From a checkpoint of a small transformer trained on Wikipedia.
Size: 9 layers, width 160.
Architecture: LayerNorm before each block, attention and MLP in parallel.
Training: a variant of SOAP for these matrices, 290M tokens, 4422 steps.
Each number is 128 + 24 x the weight over its row's rms, rounded and kept within 0 to 255. Layers, rows and columns count from 0. The size above them is the row's rms in percent of the matrix's.

# layer 4 attention query, 160x160, rms 0.0491, rows 0-49, columns 0-39
size [ 74  85  58  97  83 103  95 104  93 161 108 112 119 125 112 121 117 104 131 125 119 131 121 110 130 108 120 147 121 110 116 127  75  83 105  76  94  85  91  80  93  80  89  95  97  89  89  93  92  97]
[[113 108  85 124 149  79 115  79 131 121 149 127 146 154 134  96 153  83 117 154 132  95 109 118 113 140 148 158 117 140 124 182 136 164 157 127 118 149 170 141]
 [116 110 109  95 131 124  95 185 157 114 105 127 153 142 172 162 117 119 114 152  97 110  96  85 155  86  85 110 125 121 166 105 114 110 140 167 113 100 159 142]
 [116 159 131 137 108 113 114 191  86 139 102 116 102 110 165 112 103 111 186 131 133 147 139 126 126 148 137 123 136 146 152 116  78 126 166 110 124 145 120 146]
 [135 157 122 159 142 132 146 146 115 135 144 136 108 142 121 117  91 159 143 124 150 146 153 150 133 152 152 142 143 134 133 110 161 138 142  78 132 113  69 130]
 [114 147 110 109 110 125 126  81 110 127 134  99 134 127  86 150 135 156  53  88 122  88 142 128 139 162 134 144 135 132  81  82 153 139 102 115 145 114 112  92]
 [140 111 114 100 132  95 124  92 159 110 135 131 164 139 139 125 155 127  84 138 120 133 125 107 105 136  92 120 140 135 119 131 139 102 133 181 138 134 171 104]
 [154 118 115 116 123 121 115 149 107 113 126 116 128 106 131 122 139 134 114 133 131  95 167 127 122 148 134 105 150 129  95  91 151 132 139 129 134 137 171 117]
 [133  92 115 110 136  79 114 100 150  93 136  87 140 138 162 109 147 100 146 142 146 126 125  93 115 120  94 102  92 146 108 145 135 149 137 162 147 128 171  98]
 [124 121 100  88 121  92 126 129 161 135 147  95 141 115 143  99 154 153  81 131 163 117 100 130 117 121 133  97 153 155 114 138  96 111 133 119 146 119 167 112]
 [106 126 121 132 156 146 149 197 108 147 127 163  93 112 127 159  78 134 177 148 130 183 132 157 117 119 134 158 160 136 147 126 111 129 165 100  81 125 113 142]
 [163 124 161 105 111 114  92 136 115 133 151 154 117 114 154 144 120 146 140  83 106 166 136 154 129 146 141 156 151 147 129 122  71 129 140 149 128  99 160 150]
 [121 157 147 110 110 105 156 141  81 154 113 148 145  55 151 157 136 129  79 149 159 181 135 160 107 114 149 111 124 106 137 101 117  83  98 127 144 126 123 158]
 [108  86 127 139 141 115  86 153 116  83 121  77 118  96 178 137 120  79 133 132 141 154 134 150 100 100 108 134 137 159 101  86 111 137 163 126 106 105 180 177]
 [132 134 142 176 138 137 147 125 123 160 153 147 126 160 102 106 145 148 139 121 175 136 118 145 130 153 108 115  50 162 120 123 115 123  45 149 131 150 114 113]
 [151 133 110  64 148 108 140 124 131 130 100  95 139 125 112 140 145 101 122 135  93 150 126 160 101 100 139 125 160 127 146 135 108 134 135 112 124 118 137 112]
 [114 119 160 109 119 123 153 145 104 123 110 156 106 122 142 107 152 117  96 102 153  95 140 128 147 101 111 131 165 108 159  92 120 113 140 104 107 170 107 137]
 [179 104 118 102 140 102 134 168 111 139 162  91 114 135 135 150  97 119 124 156 138 136 106 131 127 148 124 128 145 146 177 154  81 179 160 154 125 127 118 112]
 [123 113 106 130 107 162 131 109  76 118 139 139 121 131 120 116 147 153 149  93 139 112 150 140 145 120 113 124 103 142 116 120 131 127  98  64 118 144 117 114]
 [162 145 117 135  75 177 112 121 159 136 149 124 131 121 107 160 135 148 129 142 125  99 136 143 140 129 123 117 142  93 141 148 126 102 147 190 175 113  91 120]
 [ 92 107 112 134 136 102 114 148 105 120 118 132 112 157  81  90 144 149 146  96 147 120  89 150  75 116 112 144 115 159 113 130 125 130 114  82 127 157 155 140]
 [ 85 113 110  99 105 101 111  95  97 119 146 101 125 105 123 146 165 103 137 124 122  90 118 137 159 131 168 109 190 139 135 140 122 140 150 163 132 139 121  99]
 [105 135 149 143 140 130 192 105 176 134 115 163 168 125 120 125 165 132 109 116 176  82 164 116 160 125 133 116 126  70 140 116 169 132 108 174 162 129  98 136]
 [ 98 101 150  91 120  91 163 118 138  94 181 122 112 128 129 153 121 169 122 118 133 166 148 109 100 113 146 160 117 139 107 157 140 140 127  84 131 175 102 149]
 [ 96  99 123 154 110 149 130 106 135 123 132 116 144 139 151  86 110 102  92 154 126 140 155 130 148 142 104 137 107 116 156 136  91 169 137 105 133  93 159 110]
 [182 151 130  88 127 133 127 150 111 156 142  94 115 175 133 136 126 147 126 153 102 130 101 152 133 144 130 102 156 140 150 155 165 131 128 125 157 130 133 143]
 [ 76 112 143 118 133 106 132 164 121 134 125 174 117 109 128  85 111 109 138 131 139 107 120 112 101  86 120 121 101  83 144 130 110 145 127  97 142 147 136 145]
 [101 138 121 146  97 117 122 115 116 148 122  86 129 108 128 163 130 115 155 121 133  99 160 122 163 138 114 187 172 144  73 155  82 191 163 128 140 126 106  95]
 [109 136 135 147 146 160 110 134 148 117 196 140 121 162 117 100 124 132 144 124 163 159 140 123 101 172 135 160  87 154  99 154 127 129 107  97 118 106 142 108]
 [133 130  64 109 119 165 140 119 166 124 115 127 105 139 118  90 139  85 194 172 127 132 141 126 116 140 177 152 121 123 127 144 120 129 178 132  96 133 165 151]
 [152 152 160 129 136  92 159 167 124  79 103 115 138 132 172 120  91  97 120 122 150 171 145 110 113  86 127 140 155 140  99 133 133 135 125 164 170 103  90 123]
 [158 141 108 114 176 139 139 147 129 128 129  77 101 119 169 166 137 148 116  89  80 131 123 112 106 162 119 103  97 146  80 131 141 126  99 119 134 150 114 163]
 [138 103  66  81 151 133 126 126  85 166 158 130 124 121 173 117 120 154 117 136 126 163 156 132 143 132 135 122 116 147 130 134 135 167 105  88 123 145 145 116]
 [ 97 121 103  88 135 130 163 117 146 126 154 124  99 122 105 143 137 125 111 116 112 103 156 116 138 116 135 123 117  96 126 131 143 132 149 167 142 112 146 123]
 [135  98  51 101 140  94  97  99 140 106 131 144 124  99 121 129 136 125 121 171 119 150 121 120 109 115 159 136 117 108 103 158 149 160 139 109 107 171 113 117]
 [141 157 139 125 148 146 155 155 139 138 119 145 152 126 109 120 120 139  77 120 211 104 100 158 130 104  84 117 166 107 157  90 129  77  76 149 166 115 113 133]
 [ 89 118 117 122 141 159 141  89 150  82 141 141 135 114  84 148 178 155 116 133 151  98 161 123 126 147 146 110 154 152  81 121 124 123 112 169 125 112  86 113]
 [136 113  71 134 126 116 137 163 118 170 133 137 144 140 128 121 115 156 187 175 106 137 141 123 150 131 169 141 126 122 115 168 131 185 143  90  96 134 156 155]
 [137 117 100 115 162 152 111 190 115 124 130 150 101 154 127 142 114 129 145 169  89 145 114 139 128 113 138 116  90  80 145 159 144 124 152 118 108 129 134 157]
 [104 110 128 147 122 129 139  81 145 138 128 130 115 146 142 164 154  90 185 168 103 166 141 173 114 145 120 143 114 107 129 129 122 148 165 180 113 163 149 109]
 [156 111 135 154 126 147 158 128 115 143 128 118  96 109 107 123 142 176 144 148 134 138 112 156 149 133 103 134 159 122 120 162 144 128 124 148 158 119 151 130]
 [136 100 136 124 106 154 127 167 114 160 141 146 140 167 127 133 126 154 119 161 126 143 163 144 109  94 114 136 131 130 136 189 133 140 143  91  94 169 142 112]
 [117 152 110 165 108 125 125 120  93  93 103 111 147 128  90  86  92 131 120 105 113 108 139 121 134 124 111 136 117 128 123  71 119 113  93 113 122 115 140 143]
 [160 157 161 111 158 162 131 125 151 173 133  82 117 121 133 118 118 120 144 105 156 124 127  89  87 142 140 111 118 114 131 149 118 164 112 136 170 108 119 113]
 [107 125 108 161 114 158 167 117 134 103 109 125 123 102 160  97 160 130  64 106 123 148 155  86 142 132 129 137 156 136  94 128 162 120  95 119 106 116  67 110]
 [135 130 166 116 103 132 160 115 147 162 138 186 131 102 165 127 133 119 127 148  85 131 113 154 135 117 102 126 124 128 140 132 150 114 125  83 153 126 151 143]
 [ 91 131 107  80 153 140 123 144 124 163 129 154 111 122 127 145 130 131 165 124 152 134 138 162 139 136 127 109 102  97 138 110 163 127 126 144  96 134 125 143]
 [118 176 135 121 160 111  84 108 130 178 110 141 114 120 121 137 115  88 101 138  96 137 136  93 118 121 117 120 106 137 175 140  77 101 177 130 117 131 181 122]
 [111 139 180 119 156 106 132 117 128 131 130 114  90  93 125 156  88 162 110 105  95 144 163 119 133 105 132 118 156 163 115 118 105 138 171 147 160 128 124 135]
 [155 127 163  97 113 157 113 153 105 107 159 124  67 149  94 120 126 116 122 115 111 159  92 138 134 151 141 133 156  83 118  97 133 140 161  90 122 133  94 106]
 [128 100  99 107 142 143 105 167 163 150 137 121 134 183  73 135  99  79 112 135 129 139 154 145 145 129 122 138  77 122 122 141 131 156 108 130 132  95 137 114]]
# layer 4 attention key, 160x160, rms 0.0498, rows 0-48, columns 0-39
size [ 73  72  67  95  99  98 130  93 140 116 117 114 126 128 124 117 127 114 131 133 120 135 124 115 138 122 133 140 130 116 126 138  90  93 100  99  95 100  97  87  75 101  93  85  85  91  85  89  91]
[[105 138 131 120 127 131 133 127 107 118 114 139  65 120 103 163 102  91 114  89 123 117 143 136 107 122 161 106 140  89 149 147 114 151 122 153 128 109 118 121]
 [140 112 145 136  98 141 159 172 155 111 121 149 119 128 120 163 109 109 143 117 157 172 114  72  91 111 166 171 117 150 132 128 137 123 109  90 151  83 112 115]
 [120 113 129 155 127 144 155 137 134 133 163 133 101 160 124 159 123 156  95 163 160 141 106 120  81 161 135 138 130 143 152 129 132 112 122 176 126 120 102 126]
 [132 137 106 148 171 151 127 161 119 111 132 137 119 104 124 148 115 135 114 152 140 131 143 141 127 144  79 104 123 170 141 133 130 123 154 127 107 134  89 105]
 [137 112 136 105 114 157 149 130 105 152 129 151 118 106 106 106 115 125 172  88  94 150 113 146 112 127 136 130 160 148 141 106  94 188 146 142 152 143 122 116]
 [130 150 103 107 104 121  82 156 143 131 125 150 136  95 123 133 161 123 144 117 124 121 160 136 168 166 144 107 102 108  82  88 160 133 137 125 106 129 165 156]
 [118 113 117 134 104 114 138  96 110 122 133 124 129  67 108  89 155 115  98 119 123 133 108 156 163  97 165 178 150  91 100  96 104 184  94 106 155 159 145 137]
 [162 169 105 144 110 108 133 161 120 166 143 128 165 174 130 139 136 130 134 112 114 132 112 146 127 122 125  95 160 122 109 158 118 111 114 137 166 144 153 145]
 [135 140 126 136 154 142 159 114 173 118 129  90 144  93 112 201 105 131 103 161 121 150  98  79  95 123 117 142  95 151 167 134 137 130 119 146 151 113 116 148]
 [113 118 134 129 178 108 108 157  93 105 118 133 119 189 105 172  96 130 132  98 134 140 107  76  86 109 102 112 112 156 168 143 104  87 126 115 134 108 120 147]
 [114 145 113 104  79 120  89 136 125 120 153 115 117 111 120 122 114 123 123 134 118 135 144 165 126 144  91 140 129 113 111 129 107 113 117 125 136 128 158 109]
 [109 134 126 149 149  85  96 142 115 168 140 125 172 109 142 147 130 150 137 116 175 126  96  85  91  70 142 136 139 130 165 122 150 131 103 105 121 136 133 130]
 [104 110 102 106 133 110  93 190 110 117  86 120  99 132 134 150 113 118 174 124 150 122 156 116 109  92 117 102 146 115 164 127 140 128 145  86  96 141 148 170]
 [142 111 151 139 171 131 145 103 108 129 186  98 133 125 151 112 172 118 150  96 146 188 129 196 143 132 137 122 119 114 142 105 140 101 162 148 107 165 114 132]
 [119 123 155 114 148  70 129 129 125 112 117 157 144 177 102 124 138 133 126 170 138 101 129 106 130 116  93  81 159 128 142  89 131 142 175 138 170 159 130 148]
 [150 140 127 129 109  70 154 146 164 138 138 107 148 146 162 168 123 154 123 109 103 153 147 119 171 118  80 120 145 163 109 132  80 100 108 151 126 104 119 184]
 [106 117 116 111 142 123 130 104 122 108 110 135 109 117 110 161 116  52 193 163 113 160 107 121 134 126 126 151 116 111 173 133 100 129 135 158 175 118 145 101]
 [107 143 110 140  97 127  82 142  92 111 118 106 144 113 133 137 135 159 157 143 148 116 139 133 123 133 104 125 127 115 142 109 151 117 158 102 137 129 125 119]
 [115 129 161 133 115 163 115 169 195 136 147 127 141 126 116 174 167 136 128 103 127 143 108 156 120 137 121 159 110  99  82 135 126 106  95 156 115  98 111  87]
 [108 131 123 172 151  92  92 112  85 138 137 120  92 176 153 136  83 122 142 139 157 103 133 148 127 158 141 118 176 116 146  99 137 141 171 138 123 148 129 151]
 [142 158 104 117  86  87 106 121 135  97  97 130 111 104  99 128 125 110 139  57 121 137 137 117 123  90 162 152 127 132 105 184 109 126 134  94 133 166 141 107]
 [127 134 120 142 148 130 147  72 192 109  62 105 167  94 130 111 122 118  69 111 138 100 111 106 128 111 125 115  88 109 109 140 140  99 118  98 161 105 150 132]
 [145 102 142 130  69 112 147 134 169  90 166 130 103 158  62 164 117 109  91 108  97 172 122 101  94 120 142 130 115 124 155 114 110 148 121 148  87 164  82 130]
 [120  88 110 140 146 171 101 136 163 135 158 190 158 181 140 129 144 136 114 140 130 170 167 126 146 129 156 144 141 196 148 166 137 119 100 105 140 106 159 123]
 [140 138 163 149 114 155 149 114  89 107  98 123 126  92 127 113 145 111 147 135 120 116 173 111 100 132 118 124 129 122 130  88 130 198 138 114 125 130 101 121]
 [117 132 178 117 153 142 132 108 115 120 148 154 122 179 143 137 109  77 132 132 148  92 118 117 157 113 121 169  70 109  94 130  93 143 146  71 109 173 125 127]
 [138 171 113 106  84 154 130 108 160 140 124  99 121 146 116 152 152 141 140 138 114 108 156 145 128 138 152 172  94 180 125 115 158 154 133 116 120  88 120 135]
 [107 119 145 121 126 115 127 116 116 128 139 183 126 166 153  92 154 116 124 135 179 166 175 145 163 135 154 154 108 130 138 127 133 131 176 166 118 115  93 135]
 [133 114 124 142 164 162 100 146 113 130 109 121 140 102  80 134 125 116  86 172  96 129 129 141 142 148 126 164 104 139 148 115 141 151 150 112 137 135 156 138]
 [163 128 149 111 124 106 137 153 120 169 135 122 135 139 133 153 130 117 112  76 126 136 125 159 131 114 111 119 128 136 100 151 132 156 124 136 115 161 159 177]
 [137 132 157 135 173 143 123 107 128 115 137  88 139 112  67 142 108 139  64 130  65 145 125  91 111 147 124 154 116 154 122 140 139 120 117 163 166 140 128 160]
 [116 114  66 105 126 112 128 147 128  93 163 144 141 150  90 121 123 127 151 141 149 123 160 160 133 133  99 107 142  99 125 156 154 153 103 126 148 122 121 119]
 [158  93 116 159 158 147 136 108 112 133 107  99 124 135 143 133 117 136 108 147 113 143 129 111 127  90 139 103 111 143 139 128 148 125  93 138 146 182  78 123]
 [129 140 153 124 108 108 154  90 158  99  95  60 108 102 111  76 106 131 116 128 117 124 108  93 110 108  92 174 144 143 138  96 104  99 158 123 134 105 111 159]
 [122 106 131  92 143 136 125 163 119 145 139 101 113 172 134 134 116 108 155 143 127 126 102 120 119 115 107 120 101  82 151 168  94 105 169 169 114 143 117  96]
 [ 94 155 114 113 130 112 156 113 113 141 135 116 147  94 121 122 145 129 110 135 154 114 125  77 153 119 119 157  85 118 112  78 151  96 138 125 154 103 126 178]
 [159 139 100 124 125 110 133 135 131 133 118 161 176 133 122 136 136 163 126 128 179 142 136 102 110 148 160 119 134 113 127 121 101 112 199 134 155 165 135 109]
 [128 143 138 139  99  99 116 135 150 143  87 143  83 146 134 150 119 131 183 131 102 145 110 163 109 132 121 117 178 149 111 133 115 148 114  99 123 160 136 101]
 [149 145 125 109  89 143 131 105 124 136 137 157  99 142 124 143  97 121  91 133 135 179 103 159 110 182 118 125 168 133 133 147 119 109 136  95 130 156 165 114]
 [102 121 134 167 142 131  93 157 139 134 135 129 182 193 148 123 165 132 105 146 138 110 117 144 107 152 148 173 153  87  59 154 137 107 120 170 153  82 140 142]
 [130 131  92 133 186  88 112 119 135 122 133 128 125 107 122 106 116 145 111 131 169 109 173  95 160 147 118 145 146 157 123  80 153 118 117 120 162  83 109 174]
 [113 135 103 129 119 124 125 152  92 122 144 142 147 126  96  90 109 130  99 108 107 105 110 117 148 112 131 122  99 126 126 127 156 107 110 108 126  98 115 139]
 [133 148  91 108 129 140 125 141 116 123 167 174 115 179 157 141 101  98 135 140 117 123 152 142 122 117  93 133  94  69  80 162 113 111 110 134 160 129 133 142]
 [178 135 114 139 136 133 114 129 118 100 141 140 148 171 159  97 102 114 102 134 149 128 150 111 115  90 125 123 128 142 117 134 124 100 127 124 138 144 113 143]
 [146 129  98 132 139 141 103 190  48 150 127 126 187 116 165 120 131 115 118 145 133 135 154  69 113 105 125 132 138 149 120 149 147 131 145 117 154 194 150 130]
 [157 146 124 112 109  98 102 156 155 141 144 129 152 125 113 142 124 104 128 183 109 133 123 139 161 132 119 141 149 118  85 138 162 169 161 145 144 120  88 145]
 [150 107 144 142  89 144 156  93 128 149 132 129 142 176  82  86 142 126 112 123  90 162  86 122 141  97 133 137  99 164 145 133 143  87 148 100  79 145 123 133]
 [135 185 159 177 108  95 143 125 127 152 103 102 138 126  87 105 126  95 135 116 108 138 120 119 139 125 104 129 140 102 186 133 129  90  95 110 123  94 101  88]
 [130 124  99  69 131 170  72 119 131 127 143 155 118  91 161 115 115 114 161 109 106  87  84 136 141 164 149  93 131 183 119 121 121 176  85 144 104  97 130 124]]
# layer 4 attention value, 160x160, rms 0.0535, rows 0-31, columns 0-39
size [ 83  75  89  98  89 102  92  89  86 102  92  85  86  91  87  88  79  95  87  91  86  88  83  89  90  92  85  91  84  90  84  98]
[[145 142 156 124 122 140 111 114 165 118 130 143 141 111  97  89 116  87 140  87 135 140 138 122 135 102 139 151 115 148 159 163 116 102 106 126 116 156 137 169]
 [111 179 151 136  92 100  72 153 113 124  98 123 111 108 107 139 120 120 130 160 107 161 137 107 154 141 131 141 149 152 134 106 129 129 123 150 168 137 121  75]
 [125  96 114  86 129  92 111 120 134 142 154  92 126 141 104 142 182 119 160  98 135 127 164 108 167 155 143 123 100 162 112 116 135 122 154 110 163 134 124 151]
 [128 122  99 139 127 109 124 115  66  99 134 181  91 140 170 143 164 138 122 148 145 195 160 129 150 166 112 133 118 153 121 129 123 182  80 152  74 144 119 135]
 [142  96 140 104 134 131 147 107 142 118 161 119 127 161 130  81 123  87 104 125 131 122 195 138 163 146 130 147  95 130 155 120  77 120 128 146 166 107 161 101]
 [167 135 155 133 142 103 172 114 131 114  92  99  97 121 137 123 125  63 139  89 135 139 138 113 152 149 118 129  99 131 165 103  99 146 160 161 120 102 175 118]
 [116 130 179  98 181 126 159 126 162 105 124 144 150 146 133  89 157  71 178 104  98 147 123 134  97 120 142 151 136 152 148 109 122 114  93 117 145 120  93 145]
 [ 87 165 140 144 115 115 158 177 155 121  91 122 143 128 122 167 130 127 120 159 178  84 107 119 141 109 108 104 129 125 128 133 149 166 154 198 141 119 149 133]
 [141 126 139  86 114  97 132  90 146 129 141 219 106 129 123 120 136 118 130 167  68 140 173 115 105 118  60 129 123 116 118 133 139 100 129  89 116 164  92 132]
 [132 102  94  89 154 148 101 116 146 119 158 141 127 133 100 114 137 116  99 121 110 104 115  96 138 112 100 115 152 155 144 110 145 141 117 109  62 117  91 104]
 [163 118 105 144 122 120 140 150 121 125 120 119  99 132 118 111 116 134 141  98 121 143 164 119 140 128 138 116 110 131 110 143  84 112  82 120 108 120 104 107]
 [125 112  66 193 119 103  94 155 114 149 130 136  80 133 131 140 124 142 137 141 137 153 136 117 122 139 120  59 140 167 141 141 163 189 141 141  81 124  97 134]
 [115 134 178 134 121 119 128 167 109  95  97 119 118 157 152 141 142  95 138 178 128 108 132 128 125 120 144 153 131 160 110  90 134 133 153 136 105 152 170 135]
 [141 106 151 137 158 125 106  62 128 161 123 127 125  93 135 120  80 166 156 111  91 130 119 114 113 120 145 138  78 129 149 178 160  88 103 102 129 174 168  91]
 [152 122 155 103 152 138 131 129 121 119 133 152 119 119 131 153 117 119 106  92 128 121  96  94 136 125 136 127 122 143 136 136 156 107  83 123  95 125 128 119]
 [160 139 106 159 133 121 138 102 143 164 139 101 141  89 110 166 178 103 148 154 138  99  91 107 117 105 113 154 100 100 133 119 137 122 135 163 176 126 137 148]
 [156 104 110 117 117 129 127  57 120 109  96 171 128 164 118 146  70 143 136 112 114 114 130 125 142  96 127 106 141 160 124 104  83 160 112 105 148  94 106 106]
 [126 105 118  74 142 119 134 148 103 126 130  97 132 159 111  83  95 155 105 140 109 119 114 118 119 122 121  74 163 124 118  81 104 128 119 126 135 129 150 130]
 [151  96 109 135 114 151 150 138 145 121 150 179 137 124 138 150 129 102 133 123 114 144 169 143 143 100 117  99 138 115 126 177  73 119 160 144 128 160 163 123]
 [116 149 184  89 124 147 125  97 115 127 127  92 114  84 141 150 109 116 146 127 112 115 103 140 104  99  95 136  99 178 130 127 123 105 117  81 137 171 170 130]
 [ 79 155 140 151 108 136 101 137 129 120  99 152 139 158 116 113 127 107 154 121 110 118 141 117 113 172  97 119 114 156 110 149 147 134 100  99 127 109 144 125]
 [128 122 133 136  98 103 116 147 137 107 106 126 123 139 119 179 122 100 142 144 160 119 118 117 121 129 145 112 131 126 101 129  68 152 126 109 110 145 127 155]
 [101 107 154 131 129 119 141 124 145 112 122  82 155 137 124 147 104 117 108 164 108  98 121 115 112 121  91  59 100 116 109 146 114 137 153 155 123 135  95 131]
 [143  99 138 122 163 155 135 126 132 147 136 134 118 111 134 134 115 131 105 203 123 133 133 101 129 165  85 151 160 118 156  97 116 195 145 133 147 125 171 110]
 [151 115 193 158 102 178 123 174 154 119 119 182 120  85 135 131 122 120 147 115 118 114 147 134 134 168 117 133 129 148 138 104 119  79 154  92 138 133 118 182]
 [ 98 129  91  97 154 165  79 123 176 171 149 131 106  88 138 151 104 148 159 147  88 138 134 165 133 146 115 138  89 147 124 134 182 150 134 114 128  69 117 124]
 [123 119 126 152 104 126  70 128 107 145 130  97 133 120 106 121 147  98 111 156 151 130 166 134 126 109 161 167 128 125 136 147  76 120 142 132 113  99 108 138]
 [111 124 118 128 155 109 136 130 117 122 126 110 115 112 155 157 114 119 135 110 170 101 135 138 122 160  98 133 115 140 143 155 116  96 131 121 143 142 141 103]
 [171 142 139 115 121 116 120 129  96  96 118 144 136 110 159 100 142 132 143 147 133  67 152 139 132 142 157 168 138 141 105 129 118 145 128 154 121 111 163 165]
 [104 111 156 124 133 112 169 183 129  75 152 126 100 127 137 115 137 133 116 100 126 115 184 127 105 123 176 137 106 100 111  97 114 129 110  65 184 126 140 105]
 [125 160 112 140 144 136 178 119 115 136 137 106 127 107 130  87 149  89 124 140  99 133 118 131 130 122 175 102 183 136 111 129 136 159 147 125 128 121 122  80]
 [106 106 172 145 122 143 112 135 158 108 145  81 136 157 139 154 146 105  82  38 125 131 134 132 145 149 126 135 155 145 130 137  90 118 137 104 125 123 121 168]]
# layer 4 attention output (transposed), 160x160, rms 0.0632, rows 0-31, columns 0-39
size [ 80  79  89  95  97  96  87  90  84 102  89  86  89  90  90  89  81  90  91  95  87  85  86  87  91  92  87  89  87  88  89  97]
[[157 143 134  89 123 156 104 184 162  81 161  81 111 100 137 145 123 144 139 156 146 133 158 147 141 135 124 103 126 129 127 157 148  94 135 141 124 106 138 101]
 [ 97 123 119 124 184 159 138 127 164 133 106 139 172 148 118  90 110 125  98 130 111 152 143 120  95 125 145 121  86  81 129 104 144 129 132 146 106 154 109 171]
 [148 116 166 133 128 158 140 109 164 142 155 132 101 110 164 134 123 131 144 149 116 137 157 113 156 135 117 130 190  99 133 145 123 131  93 171 114  66 147  84]
 [105 141 113  75 138 138 147 136 143 109 125 127 156 129 123  78  81 122 119 162 149 167 149 120 133 117 120 153 103  84 112 127 118 169 178 142 129 120 116 124]
 [121 133 151 139 113  99 126 127 171 107 110 120 130 109 149 134 119 145 106 140 139 168 130  93 138 136 107 100 155 118 130 114 119 103 169 189 135 121 129 107]
 [136  82 175 128 144 140 115 114 154  88 157 116 114 125 122 113 168 114 139 144 148 107 145 129 156 180 142  91 145 109 130 120 120 108 166 132 161  96 167 106]
 [134 145 126 117  90 155 109  95  90  99 137  81 113 133 150 130 160 139 157  93 113 137 148 121 166 139  78 123 126 134 111 140 106 126 144 100 119 164 127 101]
 [149 119 134 120 123 153 126 124 149 118 119 118 120 127 140 141 145 135 124 129 120 102 118 149 138 125 155 115 121 141 121 162 158 136 153 119 132 122 119 116]
 [ 74  83 115 156 137 175 103 133 144 125 131 125 180  84 118 127 136 117 107 123 147 167 159 115 117 161 105 164 146 139 128 117 126 115  91 105 112 113 131 122]
 [129 139 150 156  99  79 167 122 134 108 118 124 136 102 117 118 143 132 132 124 160 116 124 141 155  98 104 119 102  87 141 122 134  96 107 129 126 157 139 148]
 [157  98 122 139 119 127 130 110 134 123 147 114 130 152  67 142 161  90 126 127 124 138 143  82 155 117 136 114 154 115 153 157 169 132 114 116 158 118 145 118]
 [101 101 115 106 141 151 165 147 166 140 130 117 119 157 140  85 112 141 112 120 149 130 116 134 129 125 131 130 113 114  99 148 143 204 132 101 124 124  98 126]
 [139 151 116 142 125 133 144 105 176 124 109 149 175 142 121 109  96 100 136 150 150  81 128 112 138 119 160 149 123  87 140 104 154 139 145 103 109 113 135 152]
 [154 139 141 120 134  86 117 145 148 104 131  99 153 129 127 145 126 107  91 130 120 134  97 179 135 144 119 133 134 128 128  98  99 124 160 181 117 139 138 125]
 [148 156 159 125 112 144 124 164 124 143 134  85  84 124 139 126 132 131  78  93 159 137  83 129 158 138  84 159  98 148 117 186 121 115 119 106 168 103  78 152]
 [142 140 144 135 137  70 128 115 157 117 136 159 135 113 149 175  96 139 104 110 128 129 135 112 146 142 124 140 128 133 114 168 100  92 162 117 142 177 161 124]
 [116  81 117 154 125  88 109 140 115 117  96 142  80 138 104 113 100 108 167 116 112 126 123 156 128 122 127 130 120 157 130 135  87  83 120  69  96  86 119  94]
 [174 127  96 144 137  80 114 168 151 130 147 128 109 132  80 128 114 151 112 132 149 103 150  88 111 119 180 140 133 157 158  93 104 118 137 168 105  88 117 111]
 [105 128 183 164 123 142 145 133 126  99 148 135 127 131 151 153  99 131 140  75 145 153  95 109 143 115 118 105 107  75 109 100 126 107 127 167 110 110 116  94]
 [146 167 110 161 123 157  90 117 135 174 111 125 153 140 113 126 132 114 147 131 129  97 173 152 151 130 140 143 126 105 118  89 122 139 140 130 150 147 157 129]
 [ 88 138 137 140 103 117 105 107 147 128 111 107 155 115 114  96 103 103 126 162 108  99 138  76 122  87 166 126 108 130 110 124 143 125 130 192 134 151  87 120]
 [167  87 102 126 165 154 138 123 136 131 110 123 161 117 134 142 116 148 123 141 147  73 122 171 127 137 133 124 153 122 151 128 162  94 156 152 101 122 158 110]
 [111 122 140 128  80 126 124 151 116 169 134 110 139 110 110 169  96 160 124 150 159 179 106 116 126 102 137 110 171 137 103 142 166 140 150 131  87  88  98 111]
 [126  77  82 148 140 143 160 125 145 137 178 147 127 138 122 142 131 118 105 146 203 135 173 122 128 149 154 104 141 196  86 120 103 111 154 134 135 137 119 129]
 [119 115 138 134 172 110 122 139  97 109 108 124 117 105 151 185 104  95 131 157 106  90 150 133 168 153 134 143 133 150 141 122 129 124 157 152 107 150 134 104]
 [133 133 167 157 173 139 106 149 155 137 123 107 107 142 100 155 127 138 121  80 141 115 119 123  92 118 128 123 147 152 105  85 113 131 135 152 147 139 132 150]
 [156 143 133 108 113 164  83 144 143  93 136 155 142  95 109 157 172 138 110  94 151  98 148 138  91 143 111 137 150 133 145  97 137 138 106 121 136 168 143 132]
 [156 112 137 159 158 169 140 117 159 116 123  93 127 102 108 158 161 145 122  90 100 114 164 121 144 123 108 135 133 152 108 173 132 134  89 141  99 157  62 124]
 [122 114 173 138 172 141 121 146 160  83  99 124 123 146 137 115 157 145 132 169 128 133 101 118 118 122  97 117 143 142 171 105 149 138 160 118 142 151  99 132]
 [117 147 110  80 119 143 130 135 133 115 132  88 119 138  82 101 162 103 149 107  80 125  92 117 145 140 131 126 144 124  82 161 115 136  83 153 108  99 151  67]
 [163 109 104 144 143 143 118 163 123 140 111 132 124 136 149 131  95  88 142 122 181 100 102 124 130 102 161 102  96 125 114 118 103 112 162 121 119 147 181 185]
 [152 109 117 107 133 148 160 121 122 131 134 129  90 118  90 102  83 104 134 131 107 117 103 145 150 151  79 130 100 137 140 151 112 137 117 150 114 101 136 113]]